{"num_key_value_heads": 4, "norm": "layernorm", "rope_fraction": 0.5, "parallel_block": true, "init_std_down": 0.0, "lr_mult_up": 1.38, "beta2": 0.99, "dataset": "wikipedia_en"}
Each number is 500 + 50 x the weight over the matrix's rms, rounded and kept within 0 to 999. Layers, rows and columns count from 0. Numbers have three digits each.

# up: layer 4 MLP up, 1024x256, rms 0.263, rows 658-710, columns 0-127
# down: layer 4 MLP down (transposed), 1024x256, rms 0.191, rows 658-709, columns 0-127
up658:519375551413509395458513521461553499568493449432474416396481522477497402456474579476409599496459526497535517399529542475473475506590440567589593473513507560572544516494440521472538455516534537491536391530488557546482482563483502494568363467504485484457418530572477498433587571446547539528425532531559517401452431544524449529556443457576571502533416525446496444537473494596489418455450
down658:611525444558496618464532450551564482486472512597465457568499551706429520503541470538518503472489520478506502495504513585613486527430484519453471512451568480428555464549548507544527459481483428553565616471458509522428562472542522478503510498493364456440536528459466445597455507572512546469375513415403516530519567443555401478593479543535469506435402550529557539522490508667516535437526
up659:568480444520434511537459447547410555559524466469467544447486435615500383402393484509501416497396569426525498498517475624551514460519457447457507575482542466477460542540550457555505488496500469557498489513435579515514527634478462410466472502504504590552557519502470506535405535581348499559527571486571557597529550543484435481535440540511576519489590512531536550502574591460547561533515
down659:485474461431453430551462477544495452503454445528534465513633460419583530491479379489479459474502495433523565456488530462461578503543446570443539457455488475534510456593552460578549446569568560469382552376574475491535507509553474483461452537468504506487441429527506538481469489448492544496500420535382493509532530450589531434469557491519525559497491507491464560526544419466469411512600
up660:544582487483471467467487581617513427505455497482464390512515379580447495578552559484522505501508470435420490491522507594582496470449541472401551503489519536431528477556434565597568509583521453437513570484574540464512462553529542592445432485484534516417496441533551480508431481552490541450565529517501457500538503507512422558469418593503474506456474436551520518454488502581538609412501
down660:537527472524474444408562622559532456457559487516547477504484558509570550511508533507476449511495466525515490539491548528583519466484465602419466506477353530522611593579578526493416548538387501477288502543585450490532415556508433435524590452508534533463591546469469480497468474496466492522536438365532518511642456396463475436548547560551550520525521631473378521478535478523496466477523
up661:469526528523426433513465564552445459518507517472524478471584501551438506495619503530517499446547460553483488478525542525540574451620528501473537539590486504451610441498537506531521549463599504497425463475484538509511555383426484429438454546450574587502497504501508467601425573508456538603484515478402588540546461496434558530472490483498598476506516417503518514496518427481453609566498
down661:479511520519574565429473492524510475503381411517437563562476465601496527490460518512544473478523496390491516414467442531494475473534553432534505469418508525490441519551523439558537454507630464486498527505511507511505517542522489633504492439462527529508485571485491411464394522451414463543391486422525460507466540483549547539524486529467491443501527568577576619573464565525498463458409
up662:454526559521464480558526487548506482450525563464420577525514546545402489444499463522479543440442492434534560471448579551497388519525499533492573382465449475444527595558476566553550446492536514593494523538474520438452606419494417468462462540526432553520456518510497501471535507502591429562448476424483514498570468501478423492459480477556486482388483501476429500545552519471530455552537
down662:491429388537581524499500495465443504522561514469613520471485459486550474495489493418488476601465378535418480486534456536414559420498462511481457478530533543466533444401500519495454521487464613487518555494490501591465472428386591563456450532501488427571509526478552549515608571591501488546460532507601527596484513476481535430504518497456455525542524516432532484501437540563418554546504
up663:516494489506459557527481514561419463467536511505488461530474438488429615505529545511521440518459483441473450502606483498576591474536455500493527463497475514532452478539474441471445457537477540529519492486515479470452562512403551515486510491470518534480437428417559435579464480547514420437488460584428506414549518522459496466414446457483527498426606514524494438466453493559440395462564
down663:533482554564412538498484463455537542501554554497500409474511523483470486411455469497564512504468537524489509460533415495434522546543552544542481448585517497478556513501514619566541450522473500434585450482461524472509412500500525470521488428480556420494504484627537507455497547462439482472552532414497533534492432469474514438501424441539537523573514438467470571577582469497533499511460
up664:500480400518574503482420454615474568619450603476437440487553483517424536355582506513477492508485478501570453508492452526507491473412438500523499443485501540556449461583546543450532597575547545446479553604541473568530504505470421433541499603448454593540532513466515519584592487447578471579517529530544539511439415512517500552552513425523510460556395512536441484506515457573465500552439
down664:438456540418458452544502475411506432504523460511506626601555518522530519626470503564471567493477625568427422466535561460546476496458594537433488545487496471421468434459443431567495443447508544479550503511459500489462513473596574491477510409566500454440526495484402503523387493495429484452435508534527522433508586563454486449444510521493445496451576499528597489474483560456504536459487
up665:558439476524507459538510444470492423585545509516476560489466424603557514515452451530499527468583556574539552522517600539454495492441465474391466484422536415528508473503452485534455494508469523504505545499425463553466415489524506467561465558556488460474546469515509411467455456535580548581493385416528501496529478529519437559408454455519497480475454445453513426504465530576431435463507
down665:484507486448536468554516517411472558446488492471436464547429503536495477476500540546453520530532508430546447552583418478519418419427487530496482556571451473479363528544568426541519579492454456499456508447465526432548510500442537477522477475422528523507519447472451537501573521494495482486463540557473546474579482523505449595487528577504482547505463527480411486599579517515559446394524
up666:529440484465572499548467522513506509525576544547506552479472543512517543588473554484449509535487530489529395498435543456540492510611499526479536471487528482497495546494568455521503487461445594497502517494549361461478458533473520444458607516470440540467540474559469536479467521427583546334383470525467533479544433482528484505432555471488508490497539502545493497481439410543531516544598
down666:558478523507555531501462444560526569680440464499511562554494497472448554489512514446502531430408497469570537482520486487498456558439413497502576414499520468453523481540503509456533467508496549508450500451548458486557536513491461584485495477536502530457513471590480484458471505544486526532565455532505488528577529573497472454434521462474436475464532392500477426505541574495511520472468
up667:529462526539484570480448468518453575545476517428531503518438549462498551458575419540533523415609605492520513470584562472532451441464481548461630474502432504431413432544476536549566492513499482405505517530550401463401552505538464615505540607504495521457472434421456551456595522405516597507510527462548539589483586442533530468576484407464533624528443468588540500484402558488588591457432
down667:534538581600573568475557493461569497486591554495501596554571581332403518550482471614504557472463488439506392508471506549518428504418450448376491594453565463491492490632583572464479519475557453553371485502552505306568507480508588458524492497537549536563610492671556488525564436437460511544500499525512482490528507478472569501460389452512500472603468486616500410479605471449387428437534
up668:505608514512477595474369560587493528523425476462501567509507487524602437477577519590420424443484455487517554449509598579476515505501512472584397562539522481507428506470465479571515470587493433569513458492482431493454484578505472461336452526498600574438490469536424511612485473530466574530504537537506539520516477408501471436458501541539559540433562464521514541386478461465429489500538
down668:481352497512428428454572404447523428526492458443483404485568495496517489542433539421500575575449531565508537512470522506534501544511510535394613471523549457524485528552475449494492496531496554481532414442453544524487486454533519531503442480506448455557535571540487466484583451551484492511448529510473464472459545529491481574567511484563506483541544563535488609591593505497535472513349
up669:537489459519512402447434430634534487510400480440501511509510454497399587460434500514489519444553464486507531509502620532444547421581522535476479480521574493547495475434535429453507410522507521486451448512493626428516522474509557487489445557596534512428485516512444526502556549438477501555451576557495460507460482530540581562596419436513501471532470502466468472424454530584428554597514
down669:459539451498496528602489533459422591553500523459533534466512574509458480509514531503516609531507507502519490491495456502562550509455573676426484496462436519508438473415521524508477549470462546472560511541535477482538490482411539413559439492511532495477518487500511490466525469543401477516543460522439470445506532536502531528523454508531470459556508536504615432504516465491494356479447
up670:554486461444477500536556539466560531484450523583443464487512613471467493491478563510506557518510530498459392485429483514498558540534511449476478512524493498507513523501590518539429514490471533603526473499444509529573455501546514387417524503471464503465533532486533492459530461481512555377461520473506504488521556550506403598470560453484536525531493513470436530403478525590400471442529
down670:493485498544497444537508422433499509437512454486488438484501496478609520476509457508556536511514394444538589485515445455514459534569516454560416492560429496423542486526500564523501499499603500423434571472583517497530545523447492483493477447551485559471572492496488539453543499462500518542528506491461517499468465468489537469490545534404528510475529465544496438476524512490501569609487
up671:542505514487537451500518528497519505411459538490550476497472536499429544478489499533500562562565529481455526496516512511464550485520556501497427552538505487512493571475485474382587481453546501451531477559462541537524528546514478556418548550552403613525445526531471495465542508594578489544515455498540470538484447474513513538415514475536482538397454556512478448493513393486470420493546
down671:499519444451597518445471541461526425500441475510501526522528419531486416516542549479500497423541503470520612530493606506496483487573473443494460519490437501459532554466450512532501529489579455505564493485452534400470540603499588503475506564449440538525443532493463437501440550459514526522507537537545435531540562482543468503527507536561505493434515575506451527495504424393557509543511
up672:437553524394568435513522501542539522484475538411403555631531494564557522493504493506512498520485538478498427508607468477408492479464569582460568510471518446501466482529477566505475497488519479602478584527507500516433583406508470447452456493487541511491534522391439592589478531482474552578485498502546531515531495503560459515480461396542491505494532497553460444444478406519469441501558
down672:505453480551433521611461458574518438472483423561489543439466504388438515573513552527468584568573449593421531549405471527507453433542498452546527497521541528467369450482485506444545407599526470566427527477480485562420491531452513478466503485499433508468510424467509509406616392458591515428553445528520501457563520531469462442539475512453433549472533530455521507528529589419418429477492
up673:428558554525525438532615437483524524537529399452470425517468515493418514567476452503528467530499485470420456384550418495442494401605561487518522478496425484473474485600454529432450543470533472423475502538510459494422473480467549502502522527522495492502503478486478478468481462486414554584538478540488569479520582501507516451458504443508513599433547501508447516440482526512518432493462
down673:502566513493500584504541511482509473529435425452423438543459490422508524521507483517495550427527495575509491563510485349579561528532521481433449518483500558518445544549590447546484465413524511511522490544458576453537518496460425535524462523408516459574493451537515556479488527504423496478510423470546640456528516593468429521450545478430494464614467557535438397574533489404561456501523
up674:502640436504535489527457513460488519500470541556550450570479471516502492496459473498557545503438548533471476419437589473509518569487530521522543472496513426542513490535449386439572502504424437623540508466511445588441470505484551509547503450441501553621408542434457520478561490434475597569529497521426530416493475505506532559490530471482423570559473458444471384543493480529541489619435
down674:484404497468543554531564479483528439481555442478454509493410555445554494494476469392467449434431443559516523381497472451517428548484481372392506472442455573583452621602487508519506494523624490452437466527417542536484487556417516505509576468526450473513525503464423461415482504412544469480517475503572482599593526504559438512470520516442515545481492555431550429452505563532483418464503
up675:440481564454529499530509392469517503641531514427407458496465583520540469454513513560475556507470475512549548509430514419548510541501439498476657519473368436602541501375500519456466547540573498554519550562423482432564546558464541476502480445512476472387442477490527566529455518478472531480503437486495489515569511365503456537501545459472514526530456493484496460491487518537554542436506
down675:524445410474500456550516552488456483455509623502508515531539479539425543517508557521500467576510541547499546515575477590525545532561489444423511474483540522524550584563461434471531473482491505496550469578436507488452379457542402442487585470500538536423507548588449558530485467496508518512540452460467518436449462569488450592567529554450459478525474548459452562462439481540454454619421
up676:493459491397479568436502556570508592544537526449438536441396488481536527477553539476485547507545427495538471485515528469501504470450539459474603502471552460416552557551489463498501486517498511447538477454473464463515502475541586423534438444471527536525561530482569544467508492541474704439467416509492533470490570611553501410427510499439499412468550475502497600505471474411459376464440
down676:484453572593501446510429500420466505455513504426422485501507417570504492518467495500516465487420553521412534506490404541546392562439505517472521506496468467484438593453546549504526521406547483439484506512460545575519513490529466476549568524516539324512521502515467488565505530483517449495457462551563637527512527503509505520486421505531514491468478495495490412571562450511507479492477
up677:500439580427372485454366622415543539472452462534562472476514492522504467551497610490488481496461487498503561457461540560520422558558470435541563516469439529508481467533558495465527496435451490450498485594452484509444461412486460508464416576487529494509544542486532482492512525491381495495503456557459497500424469337523437559603592538552561445418539533481524591583512536477528574582598
down677:470505401490484495585516508582483499468527474475401482475462518461516502491479558462505525481559513570555524572492486488506474513483481502519586589420548449518580458516491508524631508559468507502406416463603640487475571585578504534516503503488556495532495444500464470392447484450506486495508438423557533552534539552551524522545541461499540470499432501421555420542569410561464428517522
up678:605501448493547493532506514626533499544502484515588497538523566561519588399535384473598476472504464418501530443498448582491617455507412540504594508493493511469506498581462469532483486460523402507498559411519581431496627459454569491494519433520498504510457521571452513527528479507469516388468452479518566431481479481565470451481593436481591536471491525561373540525577366575450489496530
down678:509488565461466593521468548477556405404523512458488423450429525589528506615444558615499463513507497587465516509469564526485478436539444550546582534543422523523452503449522529530481531428550438497469413495429484523574555436487480624433426450477483522515488497434532537495482495528447561499496514521461588509591516503493502510459452532523466453433480521417510479515503489559521577535432
up679:506525401499608477433475437459559560462485529493542476472433508511500565459515501427528567429474515509471552555629470456455439615560501468439534492495620431485556447508449451508428501484558466468508463559443500486356427478523530490526548494459545504486570525518433504595504463502558483469445568465474504476510567543591505484539451483407451516436457474540432432531513544571470496458497
down679:423488523549469546584515493534544541560444546464515579437467523478535529551446478532505491502529431445489461488445481449362485462488471507375506491523371403509483538486538502495565540482486470491493532507474539495471447395484469534444454468419512513460412463487498568509549533481474442501439614580525485458442448553449477575454409518455488532609568479516531518395532565520623495473617
up680:526370540501490472515555454546481525542465493464494528536474478503477472518542446424478535505387542438463499490524515506493493519523532534466438487517451478502493521426550590638560550478498512523530571514465464416495482497489569545558475396537453525584392534527447501539306541491542444603473509473442604448478511477466427499511467496547487492539686538477411522556439511575484418542485
down680:547552526413543443521483398428444496448449528545413538658546525524574443552525556508493580410549584392419558538479497467488504467563471477489466478467561574525494516567519481500534543533603525428420536608464508518425547487423414422555491539445394429571528402563465479581523462425457538503498513542621512530446571447496514550494419466471544474496541541544409496584553498493448595469579
up681:418574522532483528444580496449508513567459480448484548559451517502543475450463519471438507511478546507465526469531539523459478510516545346495562514499437473502461494458502497519449567487504466582456509521510537440460514519514450528509594468448521480467563540423478575641439482518503494570485538498531553505520528503455485523498406570497537568450539512521509561471518567526511444629477
down681:477406547538523541428527515529471435539458507607579374521555514492571535441530531488529518505518570501468445504536486470472469579443526569482499464474614493538489622401462426457435465523470469503566487427433561608562420398566580520508525543406473559547517483471446469443565503450489439429553451441486527489458494484512451512524502514492482459506468505414527485384551560517475473418540
up682:551458478503320523577467461479486504438422565524515557445495449482487509516527405473554532611485545455437455510554487459606474450470528528525511451479563466509567518490489494478525470550492506558446485487411597593413545551487528512421479586408472494576489537421457527483499520520436418427520487506453535497492514460445443502540543442410463456524532520520563569591459489538545497564419
down682:477535565478548445431549452530454448573396547444472478526519461461467535526507559464505525430572449543504469533458510463537496497511472522472489480465520419513537503547488480616486548494558522473550473545502484481453459469526420449481511398454508494475453418515573482460512509522514478545580526600406468523591516533466472493558487451573495502440418514526405469494540498462483447581506
up683:548511484521482552501473400435574475410478488533388479466478491482551504473593531464534485452473557522483464457458548532398524507505454547544499441566628485558519400533418459532539515566539483430447499426535477484506455476581408572483476503504549452504553468525483552463462597576439510565555504440524526603511522540487454561533458501491591470494485500467427467562582543494474521423546
down683:456492523432525508495442472524512488574550519461673475512476397439522507515445507527525566466509509495482580566516599473583441457500538479448533588540541533496503424448489497434477501628494531516483480481502501525494505553486496428494523502390495525478449583529579463501471436444528478523492593528495482528569450529463508485500507486506406414493510480490444476538529488495441555564525
up684:552543513529435437482509442434509512573519512500514534496502418428509517484474536500450487430499475534392434503537551423444519544614613428513472443552593461440510538539506457550510549428476498545449369490499489532560444482615461492485503460560559546580551503489441431541477480528534436582540525464580502428432509429572510434407485476533477516553576543582488544495532440446421452491522
down684:543501577584437571502481516503456577400515481537467474476461515491489505470458559568498531553486436430482514433484490529511463454367484512528478491472485540459474428457538500567524470518415493506514527442500462578424486581467546382518532494492564475441439528498437501497540406544474517500482412489517412534488523556578502405532412492437521535520520516475527563395518513537390517523576
up685:448443440508411477481508385491451535504516454463504496474566493495524498487385434522491556593572589507423558463517437461501601446486435492466480532543446493482583479500573656520566484510484551484533494549474549496577464427485455497503420483455421419415486505472508503570414533495571563473600438394483463527541579589468456443480531387495482488445487488571477555456467475500507504550457
down685:514554576415556548502502621549494470536483541544534512480437560496470561432585489458480457482473447468490486448460550436519509434503519503514508514497508524556458564508420494529491512505471426534490538548569470546459452479515586522523561562498531461471453539499543506504620481503446520565417536546477549468473485383507574532472410560464550476440583606604420517561405518596575600459504
up686:521483580469452477598483459516507558466428587507505534486537495496528566540451474389450550535447501497508514388499551550552475581502449456608395495539407475461515538550532540488477499451463494501497465568526486440536522568494503484539527514464417533445433651599557418411491600461476460531532473482533479437563554557428537560473538502487585555530546432516467426502558516472560415565437
down686:478535473527496527490436479503531423505517529427478551530555474362501504523504444489489461519542423552494516521419478494519636518513546439584459565488504493502489417473475502455541501539520506601478630448438475465627569542469488495568387508566612514451469444502532635567440542412439544473390567542473518546442527501452585556500431357539489437548521560520431510583546411461489560555508
up687:502483543507643437509487425500545575531503517496484612493578544472511501453534512511516548468447519451517409398522497581479453470536554585521492489504500490492558481567530495533498470595546495536592555473476602471498564480519531481509530459547509419485503456548338476472431494453544442456478438528509586513402540450493525532506496511505485509475497483552489511533521506387519468477516
down687:512473485604523416487452495364558460497488445586470413498520427512524437582456400613448479539465463490423400488457500621541423494528402426588458489478510419568511450437474460413509568509405544445457502482472567497475445518424460483491505437424407446549486515525476583480530482525580441448566535527469581540500559512492487466492540526455656459581553540495462493418505508474484484542489
up688:514528573478470434466438514463589492444572626525582552525453549473491463488593493569529466522376521467479500565416460505555427505521492544503453467499582490552448563572472401446559565561532423519562542488580538475502389525456530528479536492548487556428504388559405499575535584443529421539486475457530572362508505467550399455431354526390464460542499517489494467429539617494467364535436
down688:543602433536657545503488484633452484376421570593512557539445499495472564403484492549503487591527457442553505528526569536493492497497516513519541533503461492530468459462521556547420507504492539534425448460464451463482429550480527523394513450558518506478555448484531574489453445500445529456540516434564572620528466594453483487525558501535507550574499480522552460500471515533518561563411
up689:579453501492476464547525435508470546517537512555603547626499526583491458537512476395468473576491510433555529397569508494594431511478494466543525585505474510492457402480461539475543525370462560616534423496554401457504526478474540494480529544484526478524522561508510476466479546491589537476547540539505530492507466508363474434582572554415521497506528539448483497536519533528503463503519
down689:510568492502410534542435536416480500597556499460460441593589454547516502442470478569505458488567508495480522564422511581497548478513499496528501504507526480445516439601502485450514464481583511446533477610498471499536479484535493485571413532476579590496530547519510478480479509537487427542563443516476547532505530540538482543539476485490511449520519466535452425401568525483530488455535
up690:492456547443445495580494468511456486507425549542362501497524486506499504482613503491428462406454399527506535537479415488528475508551461386447494469432480514508425475528475540512581561539437433555524491452498541461499569490523524527533552517548538520586409428435509517578425535511541466467525426459532485485553566472465423485399483491548571536568515418436431510455592378528574513432527
down690:481527503531567494442439428525465456417453650400507437551484475454509530551440451520570574417510480462386514483455395465378411462504543460585508532502487492463552535505498473491469480493486448480449561542481567456531393456453400537518488424538502425530506531581546485519579515496624420548504566414453483514406489498533545579506485507440527519450484482543449498482464437467576447438497
up691:421477533432558594454451534555584512402522578542556517564454435371566535395469485515426540438468489392444542494434533513461472467506506487470579469522552538480404503503543454469538514547509439465499401522487405550527415470450389481502508503491563481533508447489486597534449490520568491446558467515523442518500589561509485449460600469541520542542496474463561531521462512561465491509472
down691:467548503487540609519465469567520440373478443571489563607591474570534426505510537535504352581571535519550408494544475548444443495517470489434427449509523489393570404593497516483453522560601442443509467425533457418516453564402425433543495462527560594511461469486410473467540482512461514513470450345469527524508455572496478510482476502496423637540541517396526467463544413501509468549525
up692:517574520512492450588447529528549508511446402455565503431482497434610588545498497504551553507498567453504495520458493447571567477519470447546524464516440484473478465497528584424504600502489514459414450575477525510471508443461417530489419566463488469555508476572518554514541544462434554505562488343588432477505521417474487441574505583472628505552500508461610463456444556454516561426425
down692:465420448498617454451476468425512562503544576498446525582475446603441423463477496489429454501460504476498513500549516506567435559532483574519514569390505442504484526512473524575529506488474478451543488428528526549507527528522497475518515534519520473547556595521521443611450463565565441452478478542535469543428478464497481616443528502546473555433499553513403614513555542471497464509593
up693:535514528449471407546503478556461577493514482612503513479485542428485470460448564490511551537523478502534552508489514574485490474430417426532383534473535478530485448445482507485515444496470479508488447507637523405530500443519503510550433543512441483543471576503523500551494485513469505482539540458470549595414508515590508389562404487506518399493545483422538473607535540490487537452556
down693:458521499457575526465456491522531477610437452446478377522506434520462506533547554527513509504512544496529476495583476542544539411513582542461547571509471495451433518500525479463460558498549600518536512475447551514388388562497557472451554517432512567488491497524484545453484536473490453576499417538501463446453494507381445491480564504517421563512486424478432401323459492513473450469484
up694:550446501581487550535531383530531480425488474440449436506495550497455481598518409438540640446549515471461464543569483507516522464537464498520492453420522491454489485479519517529507484496524464588497443524476586425440525566460535595548463422509572538564455497485548440476451487491441458511452500442434423527556518440526481527482437548491510534534442488501473515569488441512527484591442
down694:474521569433487486450521432453504549464510531485448562599589457498399437517505460406501552528521446394498540428497440410512469497511507521482595606530480434438476501480440469475511472377486505546567508552605476426466534525463347486527486482428584463485452506494516486428469503481493573423526528562506366554501455599463527605503453443496472513598500482521497449583490510514501500488479
up695:429435504506535494503404483468595478561443448501531513434482539533457597465471529542482547461525486412557459473461548485486450620508507509487542498650526429475518516499415591479407516494616633529462550479578538493467432506431423483535412519497451552555432540507433484535458530454444443448488487454433519550539506535529388470617510601580534458487506397500512512515431552561517503518478
down695:633479515484549509442427449540533472439512520578554464542542524546517463472461454467459625504436451556501501505412434508486427498445451542502554392530442521447579506407501454406499507551495490479445519397560502469513533482481512496494516588482445479606533527498519460552529580527546492543499536451405489448544533506488468467561447550511477470508549563497471580533417472513462494517549
up696:500625541384532518546500507560464529518479556499524536442529563468397537455472446462490587536563502463385521390512449545456466481449506525506522537458483449453526489476504551510576483582519577491581513474488491479519448529614467354518528514406556459488481512476534472395533566451558562538568539475423517484525569496515438498491469501454510539553560445517520466543539377547535516519387
down696:469499529531548431505570476482515506453504485482427526583410543474593431533507518574533513536543552530627493520488454541550493495527438510539440514585484575491534484478516534503462402435517491496426515516524550525488534497432503549512528523470458576544488479539558494519528396439531476543532476485545463514569439490539531519508488486555530553511490511486534519589449538491426518460584
up697:565480518515502574527513487516521516474416507493528481531439476471517490522483464488460535414478478517398570379547492511491400510530475450491440463559449492483480490562482466498494476499456479482506469564477520436512510512554386504481497556431444500419440518478431475543432564523481497537502565572535419518453481496541544450475485488567540590563469537542555426539478466455465500479493
down697:453462604429482493420527405506474449539470519583422401553497539464545520435508439442433374522592542486569492485424468543597491392470423424481562485527461412421487497524439449488491551572478534474434515525508487434432488498442442489482456561531457404596428505430478466504437460539519492489555499446518528529586488472514464420530507440548503536505493562535435612460550467444502572560490
up698:516475458527468466400445498448526530503463500537492550475392476469419471423469500513559503602520514574516597533473461593502588530532472525507545489526467424468482543496490488429524577408508521513517483585509445475420551476416494460479496382524448529453496468483500455443507487431573518567560503464534591550574483481502455481430449382515454492504493518582538505488445403496485421528457
down698:534516550570556437544510444526465450481558556512488629528544584493635449475484509532474502492488433438508459577503490449483572563493490476482645502475545532562507557485519525476491462515533459522473463480443469578534509572480539538474470488521515523535556563512535472562469484517390470508483495455441417426428523550477498431592538570482545448576525509511426489542513569536474508532563
up699:572516515463522512445505451539401538491564515454510458426525476518473478543544535506408548488455545537547514499559468519542594589412467456527466535523482452452502530520475484451491502494535442516442434423655488514477539341513514471521511556468518420492514525564430529451511584462584516489502461464526483449476574486450566533421499450477468529456500551419540485453473530488428542545468
down699:498496492567421466533392479475485559547500513412483398512500438463520538443617549514534551497649507649440493447396447466374436500515524571454589500564515484519482477361480466459523517499492457544499510520481489446457562578510421637514578483471476506506498484486492459538490560518517503442541430535572532551479502539494345544534523475507450518486631523432528505444500400526460416539397
up700:495517589548416491452530571512529545419400472526499478535514462482434624589476422521561527401498400533585496608530512487601437491544485557478507468523512437422607582527490520519532572537513483458537530530507609534499462352446424515478484453486509487538551533355419466519481526479422483563478522501443540604514574433482445529395527544507578531510416507518460508489491475568503448436534
down700:455580471606515505593509492544498441529470518436494579487479524533535549482513559454450474545547469422501444439501558602574488516570447521542521485471457512505507521555523466463426495426387592466490442520532497544479516514460577527493489533502565510487543476552579460427550521366600444493412449503405507520485538518465455498567487510465548461478563506484610562517579554486465463441496
up701:523485484447496491535503565480490469420515499441516496514492459530581362473468526583462514558504492511590532467432509502495595552497466565513550434547412554478618580525454464430440516538448474478467531510502467473474534544485437451414527519500446536433424477476527527433556473489601509521456531573482425513501433513464472432566483516573505554465524434577546516463537573529587516400466
down701:476511527490469467588443535531548469387472392406513431483558479516516499500469448474451553508579470560519459387415485526482447452466461505556456523484472421473439426499521444500573556450538514419431390475558547452435557472533441499442482532436501504526416434555453513543509516527516530498432554510502540487575487466543617415493490501558539490421502399431488537539488616516374524488552
up702:524457527484472461536505509461551417528501558492433490555510471432550491492525554516404523440476516472562510421526508466510478489543439526457540514358534477395460511546450556499494542510509532430510502442510461494543487417526499507561575451484470403495541560517510533480371578467514546489496433542608459532485470406527455524528540545528602505617434517568556510449605575493429461512529
down702:483541528440496541486496554513412562430489515425515529550531383506484478532579447504480526559513463450534425519469519488486520532554517477489500442552473565484543544531497513594563536468537534637467439476603479396464581514552563564478442440468508508551433443517462443479531497524478545456537503501482580389487548549522448428468518560501577465478439443531412493527507491534533529458534
up703:564351475463506591501518475592508470431503527483552507534533511607470492590570439511543505506520596563535510475458483501601393427548505480445448486449560489418459474493546524417459500507508495480555569556475515493455563530460561381504505417490624507585560518584454516528538493585498409544519519454496502493510480505447523419487490503423569496542584484555491517520447469544470473494519
down703:502543500550367468485439446407540493438511484543488431527524450515481577481445576433421472634489403519539563465586397474396551466475509415473493470486551470478490458519537466618468543416532409432541507487480472461572479486534573623479425554568485501470473569494494495617464481582524524504453464554452492490583494500447418595528539521524550430495420427433612479601561519526554541433499
up704:404454574432513589502553475472529497569511423448505488405588443497532570506523588499487589549525576460398462495478476524537504584537508506516546472528445510413454475568504480518490510518468493544608571416493411487542514471559500513540446535537552461505560636528482472618534451490386514443517464429425484465438463471429582471535502499495650585541526487516441484492601451515459455465507
down704:512574398541417446526463505441463463498446449621449548433555535425588467534501615558533488551518513519559507480501545513529516409418471494621505526494473433579527622527555541462460475544500547532456376504527456397520569608518475479510517477439545479476511467518604456505509537481567533482495388542542500531543525543524478505425504479526452456569511512449508540555576601479461493468458
up705:586544513549477493503498436564482516530535457466569506471512442570543555451475506487455560498483482429580554435514470559559525450634525512496514461521491433521440491473449504431488536567605533524471589414573507591428448520519505550462529538512499557528456502519486532488544406531521550471477511463509519393427497559493475519475564484510479497470515475421533534471568523469501504403483
down705:448424525476444510514544473410417481524396508504511455424454517608500491458560490515519466492477456547559444483535467451443478514457419549449477502535493478547518484404436550499452467523441469469498535539455502480543528479486504496548482550491565445488436527448490434448508469489446455507501427504559425519609546444489496606544537447482568524508574438605495437507545434507418538462423
up706:459476453514510348551457520522509514501508451449484484530518455558501499589520467498589531498490437551456535596523452518522557460529526475486438509548512374450553523406464485456528571516501508522545503519500513419461475557484490482449558515539516434539543473518453554521504457515363566516467641479497478446474486381519471477520405551485457556518589509500467491506439520565489583486520
down706:500497531458459507473475388470509442446522469500511465520539545482541474537461498551460580576565519452471477509503564424402531500490543573490476501440548547418501452527460467507429543479536464478575462479451541552456468587491513477596486465511516448479517447512348547457554657607492544521524559466488461431615631585423447535497485510528440434519571518459461442536449545507546567445499
up707:469582515565473523554486492454554527526496533512518467485579550539539490554430529353376495371467544539531557467485505469450469487482558533413468475488430445545472453382425449440385473471455467438521536494461465542420451524464475414509475447500462556498557519569547485572516478496554543485495521476475492499563535549487413501403541531475492483584529528465536581572475477594467529607469
down707:517466514531454541512504505499463478402575466423531558469529491458475484503425453557537530489518515422568495488398590504466434419406396506536524449500424501507403508517511433446511556462517436505553522418466474475588482466516456633528510497483450512526454567591554486482483502625565497485444453550534460442419431496484453509555456508481510495488513463512545508497468505531565542517427
up708:550430557482582461502522493613567479460474551551549465483557471532517500514492409421459498488431580557455562519446587463527547451559433486495487405456420450563526541497592490454515459428452526526583587493523504515518425492517567483533602568458438502521452470523521555490446530520463444472552443491547561561541452515402471591554469430420532481488550524503440488550486487493474437523580
down708:472569484518513521414428549599598523489571496470543515508556482469522524362459486438581471481393510497535559553500543445485531522519531438598476527466466506460483475371448414530482483513477538547586497428568563528528506499502437512460503436439504369481528466480518426447534356467536602433494555478456534516369500531567481495559419479485415521388475532426498475499442485457488592442536
up709:405533522470493535499540379390511432543480524498452552506435500539521553441575499451586505459357537480394422444498464496451558552494461498508523527444498456510571519536554447528502532551489527468550543472487492504445467529409459519518478551462490493433477569495621439548489454487539453528466557579461572508585572494458421523444472512573573359505432493474558478462541504529479517484505
down709:634445578447489561462441476470586464525500621536593484442617461481490477461444497477584460528526411532509501450531651429436567596491536507493494555463433396433449478605501481471487462502496564528546397497492532450493591538429481471525488491471546644511551485517493513474580502437580506507466455477483557472497454452525409455409522496579507388570506525396492609484469546420562545531525
up710:512556556512482519484450560527484540477562453426528470432469450515501480511522456529555439538491558454514563449590502498528450434469433532534457483527485480513570513469445510487467476522471506535447480386504595569544467452489563407515502430493459408509499513493563484454601494521492559546421428522463453493487494451475496546496563545440555491511524575553582432463534475481556534546501